config = dict(
    d_mlp=256,
    vocab_size=1215,
    activation='swiglu',
    warmup_steps=200,
    decay_fraction=0.348,
)
Each number is 128 + 24 x the weight over its row's rms, rounded and kept within 0 to 255. Layers, rows and columns count from 0. Numbers have three digits each. The size before them is the row's rms in percent of the matrix's.

# up: layer 3 MLP up, 256x96, rms 0.328, rows 230-255, columns 0-95
# down: layer 3 MLP down (transposed), 256x96, rms 0.18, rows 230-255, columns 0-95
# gate: layer 3 MLP gate, 256x96, rms 0.317, rows 231-255, columns 0-95
up230 083:124134078148122144113118156091165115125134120117133119119125160128154088162152188130141128116138159107120108154156157093094091139163096102160120082133099134109073143109152145164155120134118148121151102097134143142168103122104121167135112088134129149162126089137119107127157135113161163124
down230 094:078138160124102124141137110078131145124165107109133092144121099112109153179062117127119126117116152128146132092116120135144140124091102096185120095102168119120122110132099119104133166071123132135097146160129081111130125145160104135156138120126139124105157197118121138120119136122143117125
gate231 103:135094129142148139093085116127095125131151106073107149106162119106125165131161159139120114112129127205162088090092126115134129121114117141111122148125144124145129163171105141155123094082153120120153124116151104135106105140125113125121115097143109117118136134141131085120102103100180185108
up231 101:114114069120165160080108092107145130135125122111094159078149143135133137120119118127130116134151153150146104083099170113132138115117142129107127072092091124147067147117132126145134148167125141136128123145160097103119107132118140104121168114152112116141124094163138074104123116125137166166
down231 106:093128159139134134105147140171116133157120099145173129109111153140123149150132099107132092125115143176140119142089107104107101188145104145099127156113133142149121175158109098149113159099132135130109119118111113108108144120127181074143111102122113121094116130100152113077088106127146169096
gate232 099:117132118097117134117148138114120147094110153113142137146127132159131150177154115142105108160110141188124140126164120139150168090123109091121134141129132113129131087097122177161124101113131117170140154157111154153143095102147094125114141094115151103104111132118125163158114100162049092122
up232 104:098113124115147098159148107122155147111142157098084151063107135156126122143164104148109120149107136131162122140126163132134133126096113103198136158150155086121129146146113153150136100133163151134110148157105143138161128169168114093140163125120143131162115110100106143153124154153106123082
down232 103:124113166106095134120152072114119100145117117134151105113125156128139135157082147100150091148113168135101150102142135151097167127157120151089117116142119064149158127113155118131101163123122121124167124162136123140108143160100150156105154109151134136151130150156126107136147153127099193085
gate233 097:113111086079136164095140197102167118149095088119088165134123120099124152122088124117157114109104121122123110123112126159149124109124113128104124122152079119143162145090137107120112131125132144128161141151111152123153128130128113122101104153185122121104105084126147122161115149135122194150
up233 103:113129110120108166130140172174168116144110096076138136136143135106056144145123108110135147118108128129084134111120100137128133156132139115102129073125089091126083121107097129137118119138093093137129165147149125093130113138110163141081153131193129123096147089124121119102110113137134132126
down233 103:143172141120103177127142190124179133153080135092130150157102116156162141119145118134166138166124107123111093139125120176114114115102153101114152126143123063129112120146102098134120125139140117067142133134121120116132097144106093136092117094159119130093107105130114157129089131132150124132
gate234 091:114129161133129158123123131151154102114142157172127164165128139112121168113117138132170100100121098137109105127075136126125140125154124118088127082155097108140112153143088122088128111113124103141128146174146188090150106144126118117138089143148136117094143086143163138142126114169130080163
up234 116:098135123146124157122119119122117112126100141143113124113096169130138105124188140150143110127135157120066119134101107128142149136112142144106091096115113097161117163156088138094119130128124104122119143134135149125192085133171135119138103176118130175129130120133144133094145088129201115162
down234 104:106071116143125137138117128101140144147097131138127136107142144138120096138184108122147126098123111129100137154088126131126127172100122148134082110134123135138140127171104068123144120156122089119171118086129160107143083151123120131111153167104169085147118113167142168069150135126138127143
gate235 098:101119123158105098109149115150113128108065099096142130127100128116144109158122139132077133169134068126155119148169177132142108144093157138166104128154149146131097151096146123144149142111117157136143135134147135090167165128135124130149124141111170135127134138171115102165138134147084111085
up235 091:089138140192079123146155136168085147106115114106133113086110133136143126147171103130092143147114127102143093134135143128098116136133151141130091141127134166131092132085114113157130133149128131163128153144132107128180124155144118115138144134111158140142126191160145124136151133108108063087
down235 096:164100161089147124140134157100167113150130127114111112082153144116093149118123127135132147038126135132123137125118105144112110136143108084079151126079138129120149132138120102110151091200090157111136135156122116134093116150104163114148122133124120127115137115096139118105158127120137155166
gate236 098:143124088100153142159160122139169091189124123121149134098103118157143148164142139141095172111139126154142153115098137118173103136104167132166151123124080115082136106131135152141143110116110111123114117091133111136121144120109163098101126132114168141159145152104133114133188126085123102152
up236 097:140121092104108107135157125127160098115121124101158110106126136174160129184146079116087150135142139157167111144174123092128109117091134150160135136109095093068145114107159140108144138120149126093088155134142111126147150127104192124135127122154133156123133121114084132137133137087110125122
down236 093:119121160137179121127138150092128178181189124125125146126154132119111140142144065159099141121120106120127156121070185104124112105149169074126132116142144106133153134126124144147126128176167128123132127129143188124161139136145125141131082142122145133127141113114134129126133131129160100162
gate237 111:109133098121137137121169086131148138105103111095127167097108124130114136154119160094162138134184110174136167186123136150125154111092116114128143133126130113150068139149134134106112165118111182155140091094112125122095144095147134142156131113142130120125105082103099167118156126150138149136
up237 098:169142160140119071130120128150099132102138120143140110137132133156140134105113165093093103173119135177130146137117157120153100133108131118144097081120157136129130188104131095200133126094133122113090157161112162136148109116094114163131119121109134129127142132136124106104094129155126104076
down237 109:138124120131137126109159109079166065122128131131084141136111119115130106193138105123116143138107099120127104134150145145134186112134146139164160149129122139110148131107093106108123150091124158152127169152148172093148153128157147132144112109137184111125119103140173136162154138165117164118
gate238 112:177110153159126103103174069099124147110152131153109159148147115181071168099103112134095124168130127121142135137117146102121142148089120124143140133146117129130141142117145152119104141124155149124076100151161137128136134161116152123087137142099091129122149130172109138085126125125090123085
up238 105:135146165114145142103147093160095096124111150156090196133140141125079164108158157093090090130119143128097163162150142110142124113097133149124152124115123126165140120100130138129109150171121127128161120110117190129126186142113120102138138153136129093140136147157163148136131102123139113100
down238 106:146144137114137105159117128116118119166147183103102150138087113145141120134121131146148160103118157159158109167118153117134159055126123122134133134133161150087128125141132129169117136113124143124092101104131084135155085127153128178141192150111119152141138143065127123120141121124154164115
gate239 104:130195089132125154129163084189150137149093131139141123132111120107122128117088131129120095117137127127117135072100109155124165093136139123159117121126127134119152123096100079108118121103160122165108111148105129105138156108128127106155142144137184105124115120171067149107127126160106113108
up239 109:114133145109102127148152131149204102136161100131168128123108133124120121108081119124188085121134131127153126154136097121137164120141174123146128116172104122147076119090120132112107135135124176162118114133140110142160115152112105114138096159107159145089117114171144134099119102168145151125
down239 103:130162096106124184105097111105135124154136124147088117158111149130114129118117126113145100149104148166115120091110114069145096095109132134127114103171111119121126138098152135157117077119110113161134109104124145107151144096106112126138136122122189109130102137065087166136119118096133149164
gate240 096:127130149116135095156120119105142118122156104145146116153126142141136119153163120143105107098133120088130144143106145165068161106136153127130158129139152129152106115124091102091135132110150160144123156109095156135100158072221144098130152117160146121132098121132154106119122149149124076119
up240 100:118148136105092123119136091156137141152135107121132128148106108125106129178115086106107112117153125084109154169110153119097129156093126098156139154115147109128130138133115127101130141095153159112105147118080144113110115096206146086142178132150131141137109097091127136136067110145129147149
down240 092:136137160088119123114122164157138122107096157105099107148138096103162169134129127102134137138117149140134148088151147137127118130131114110145106096148124171098108119116118138189092154141136155114174099097186137111130116149071116142129150143118134124127149157167121091089158143111125180113
gate241 097:135155121109147141131116114147156105131136165175133141162138159149129154083091163153164147124123141116089087134090147113108125122114072103093140136147126166119113149180138169141188119112114135076157125150123132154087145156121132121134122126110149127130091140116130157152084122140135098136
up241 116:090094131121116137089163129116122087114141130124146133111118146065070099128147115181123114123130153134102161142188138145147118146162139162112116138108120135131102131066152104155145078178129153151107113127111133115136130116159146157155163129162113116104122122163142132098130136127143122104
down241 102:123160116097112178100110168104087146110124123138143138132133148125174127084110075160150118171139136083177139135119153095133122127153118133146135135127165113127126144122166108134116128135166125161139093101112172126105103101155121125116100155121121109133150104123108103125184187125153113115
gate242 098:101152119103114122107096131126122120112111118125111185119131153136175141110102176138136122166147115180135134119162106141101181119179140091138152100107135149123086119119134151132139154148106151087131195083129130123105143112124143129149133136140145137117128133125102140127117184134133079170
up242 103:133103123160143144097148100127137129131125134144110130107128118144104153108139126158148071123139122072150162136069158116161092121091095185148133154175093085165153132105108106140120129127122142136124084121174141162109132130126125110159133129142090095140144094169121101131145128135145140103
down242 097:165116158147152125146140096120130107098149127087118137118123138126092133129160121144152139165137179078107086148087128154176101103110103141120128150189097129169141166090126114128126128094151123133150148167142111093103101137139111136131143087135101138136131141105147102132133105083118162109
gate243 090:094144120101135128160111140150139139153154117092095156126127129130108113157121175154110152109137146172107143105102112123090178166143083138137119137125132133175100160140126129181097138165110136109147124100091158112152103120159115113088085107123143097124105138161094145128132158150153100107
up243 091:146120149135130156148119150127090125115154119136130110153152089102139122153146155147117135107106058149137143109121108145149134146065128114172116084117124114178139097151091163136130137076106144134165128115125127157116117134184153122079127152141092121142152142092141150142137123154144114167
down243 092:167143095132143126085112113121097108146144176118122104131077130163153140128127134120134125145129121061110112161120138171132120101093130104098148131117176075119149149132106150126148154139160127151131116138125144131101094143152146088135121153150122144162142138053135168107144099120127157139
gate244 101:163123072183120129129128098112110144168125109091118160137152121124102167123119089124144108119120122146130106097136137097078127131106169127096137141136101112110106143113122105136130093139098148115109165172184096135117107095155120125147136149121139158113086146141110124094112151181104114160
up244 104:131186177111159141102143144129127127111142125148130127069145143150120143130099136097115153128153123148138151134100165139138132157138108142148097109137158171138115097149110165126135126077157129167162134061097153135093145147098128127110147123149112112108152117152167114161127155123111163169
down244 101:132165168083149107119129132113107059086116109122135111131164172123136152159114169099122101123160124119146132147128112105194140128129112136126130157106173159103133111117138138097103159073139139138125124097107121095128114177115143087132118105113104124077126113138108129127129107144142130159
gate245 102:145124126136171128121106107165128077098122119162100095129134098100126147107093131122125150115107119130106104154095111113154066104126089099127140118128104078097118177201166127110139156135135109132111118121179115141120140174143141128155152107128125132142135151138106095134122129166159123136
up245 095:148101152128119132143163154129116143126150133091142145180120108132094089177130151118114123122110147118130067104154130168145100184129125110106102111158149141119118117126086129098156076096164120135160119151111127165137145104144108132163097138122106166108143115142148139096138141148093153164
down245 096:149156134106132130119118123127131133117154114140098127163104065142157112140146117114121106108113141140109130075156127119125170084102130138136109128114136147171160089070095108160110118120123100094120109108146134092070134111133182135102140155100126135114146097094085119129168116126131122085
gate246 107:107130080155166117148138135148121142111097127144057107127148153123116160137131126147133086104118104131113142130091115090127155084092137114111139149156120105129083174149119145103066111140118149122122107137121133154146139123155088129163142141158159142117115074148141146088148097113122154138
up246 103:133163102121122127075175149124089114189100170145115121117144152106148161159120119175169118133130131094110104130138108149109149079158136132113176130123142119117109158128154193117126110155131107097134094127109126123141179141133113145128111127132131138115153139132113136094166090161144130147
down246 104:130148152109118128111152112084128089101167124114109155130157135128096129188141140108129106119108124116122175143111086181104120126143126149123095111140126141104156159179131147144145151148118166118152133103082137191151163100129146096143122099117122099157124112122179119139127161153112147133
gate247 088:124129115104138123066125159141116120130133110081149147139115146137139098113181117123132115121140144107165145158114177149124121115152171092116148138159114134162130104117165126126164136087139137099147140087152161116106127169105112106170113076153095142116157109123131108155120123122118183165
up247 082:116134126114134171166126125103122123118091127176113089132165106120140102121116097149116158158122106141091130109127100107146142127143089167095105145105115155103135153149126133121091087155124147136134135173113097106163129084135140166113121181104180136131091122162141147114129131123144071111
down247 086:149092141107084149109093133158115085096112128132161127106134101109143163115132155087108119144130134131097130140119089148119139165129138094145162153123126168146078107101084141118160142124139167117130144136109128090102167122117154108139102139124125161087100136135104064152106104134148144162
gate248 115:125111149122144142154107116102135080116132093138092175134137148119134168153124150144135145110086119148116125085113151130140137118139148083092137147097109136142134148142105078112130150169061111106160178147124155164090134130154128133121138102127097136161109109110111121107076130088104146136
up248 106:116135141133113135165094154119119135107144078112158112145114127148138172128130154099137158120121086093112083138116162121121115181128142173110128140117146150170120137171121127098113172179088118112117164116117094138099137078136129129132135111148099144159149103128174097102127132169140130149
down248 107:134179152110137094119134131120135139095124118069131173158126159101113116130073147128127139162141122118150116189134141105153093117122121149138138149134144116080121127149136114166092116118154120126113121091129121117174142098113125154099094080141145116154134149084132159094102151095098106145
gate249 115:123094120088160125142112150100079129134136116148149125167183096115134164100111155111142102095117134154124133146123108095097124114118113124107103112128139126141136109121094109097150141109099083129131157115125183156106119115110116157125104161137072137112170099148172079127127124103141105169
up249 116:133141150145103094108161151113169116168167130087093125083141126094108130131113114160113147132128141126127106116098139130154139145141153171151121136110118117129107121122135110125081152156124169118130112145155102091131130131145144074125135153157180136136118082092086187079138135132125144096
down249 110:153133131140097076120143107080136143061122142089108112142119110115122092119109114123093165160132115105140149147131141150164136114135141115095087083145106136109096151109116129118109134117117139137140110118104099119105146119152166083155096133136175113146099104110080165105157092154135150116
gate250 099:141106147126137131118113117148119100129104106125137182158100129150104097155150094127139148138126058167122118133144128140150138104152115122107127102171119143165139133151131167163113126145111144144132106155130137127133186111134184064099117133116101101106087088120103151127135166105097106136
up250 095:126152172106148169184123135136145114128114097116155131143117122147131156123157088134109117140119128112142080149115111139098151136096134118107130069171159138154193099144108134114135113126124131140149142124096117065091120134124150144127114105088119121135170120116104141127064113129138089137
down250 096:123133100164114116087160166132142153074129132136139106085139116104137136131168153126135121122124151168194151170156114125114122149130163108135131187129111116080068116119134148139118170155121122137128147111138088148124108141115113118136138164132120154130157150134126103142174141086132136160
gate251 097:103108135151135135145124152135123134116144126055120133107122118102140111178120137107124163123086110144091174120115155094117127154103080154112103119119092115140110164130108128111154147118129146109112109137117163150144153106132122165111102171081145131128160063106109125124128083155100091128
up251 096:126132142117123119110152105110156104185125094143126118129142121108150141067178151093091128158124118159104129093108140161119169138134120153132169084073125110163125144147120184145121161170119142080131134128147104119107155134134103124099098149100145126131119112114132129106132075131129107119
down251 094:169106116106138134157129164138127179124125126126122169137138080113155114130164074130156136125098085142093147154118113105108126109106144107115177133132114099163163121149180131090143146096099143140136111155118118116152126152161170093143110143126182131170125142139126152130132143094106156130
gate252 098:192113152140089114095122132120125112090174128120142127137137091094157166131121141112127123178145145085107140133093125154134175114129140122120118156124104135168097144138119150157131194137168177118122143089166103116112158132117089114141118104150106133123114136142138137140098165145141135099
up252 100:119131155110091141153128106113123068162175079122117119137184122138142126120117143107153141131095141124166082123153086158159152128153153133147129134115146113105132129100097141142160136117143131071155153133141145133098133102131124142150144119086118120138123156088146103136164143136148200124
down252 097:118132121097142090094134174122129173118107166095151135120120141133114149139110109098144128117105111147097150125096167094110132161109122098116127112146139137152110132143124130134088157121121127211106135154132161101187117138101066117089127109130136126138133130136085134176114161120100118133
gate253 098:106131108173134142108090108175148135168157110162121107193169127131110118158110133143145114095086143137138132139167129121108110086120133138124147134156131126133131177095143119165176108115138125153138167123162144155127096131133083089145124131130152138156117101139119160130175089137117131105
up253 103:169173162101135130122153106111100147124165127081156157082128150130135136150162185117114125150134139121112113114101127136123127176116122106135102132091121134106152125142094176145122148128142149162135101180129151108128131120129138146131122153140111181140125178136150100120065141084125139144
down253 103:115119121118148097152135077173107164163110120151117078174124149128147131130101118145096122120120180166125128104171147140145112150090177101130114142125131162161123123150149139098151139158094119098126142103075129121126156122104147146124085105132104134074112115111148131106155099134135131104
gate254 101:158152166119129144117147096103157115126155127096166104141127103165112159109100111177102156131134124130143127103092108144130109101113127118157138181162115090130108132139077092162143118133136105164143142145119121168113115135105103117108112165081138150127124157121152164185143135123173121110
up254 102:118129109101119085138153148122107168107101117148144169161155115139099176136151175095127125110115096153111141164137144116137126120150139147126105118134128129171099167165090158141126150118142159118197110150166150108152106116141140142120134097161137083140134093144131121117152107144095173129
down254 105:128151155183137128140111147135132128149132126075084117098143127080140100102132163113148161149157109154155142098141088112097119118096134142107157146110143168139103149116135121106145147127135101151156133088137118123118142117070152139117078130153137188088125166093139141164137143139135120135
gate255 095:141126122119152161097122107139063137136132114149073143116083148134144094134160153135116130119163075137110110135144129127134127151078147143147116135158152135186112160087117116100117138170137152118127144118105093147133124118137111135157153114111097169152108131107159101104131159147187107131
up255 089:137120112181103112126140146133138121114096162157129114120156101109136122108107091128156125105106151113131138074122104170109126104156136140142141152165127146099098122182136130146147094084114139136104147127152161143151123186140116096082128150120170127102174132167144147150124105127078106113
down255 092:132123102111114126128122125123112101140133128152103132134172149104123157145101138093115094138161141105117136124154110069150142146102121137103096189131099104160126122142107115142138115127131093145102144107113128155130137114168106154084065137111194168124117142137112108132182124127135126069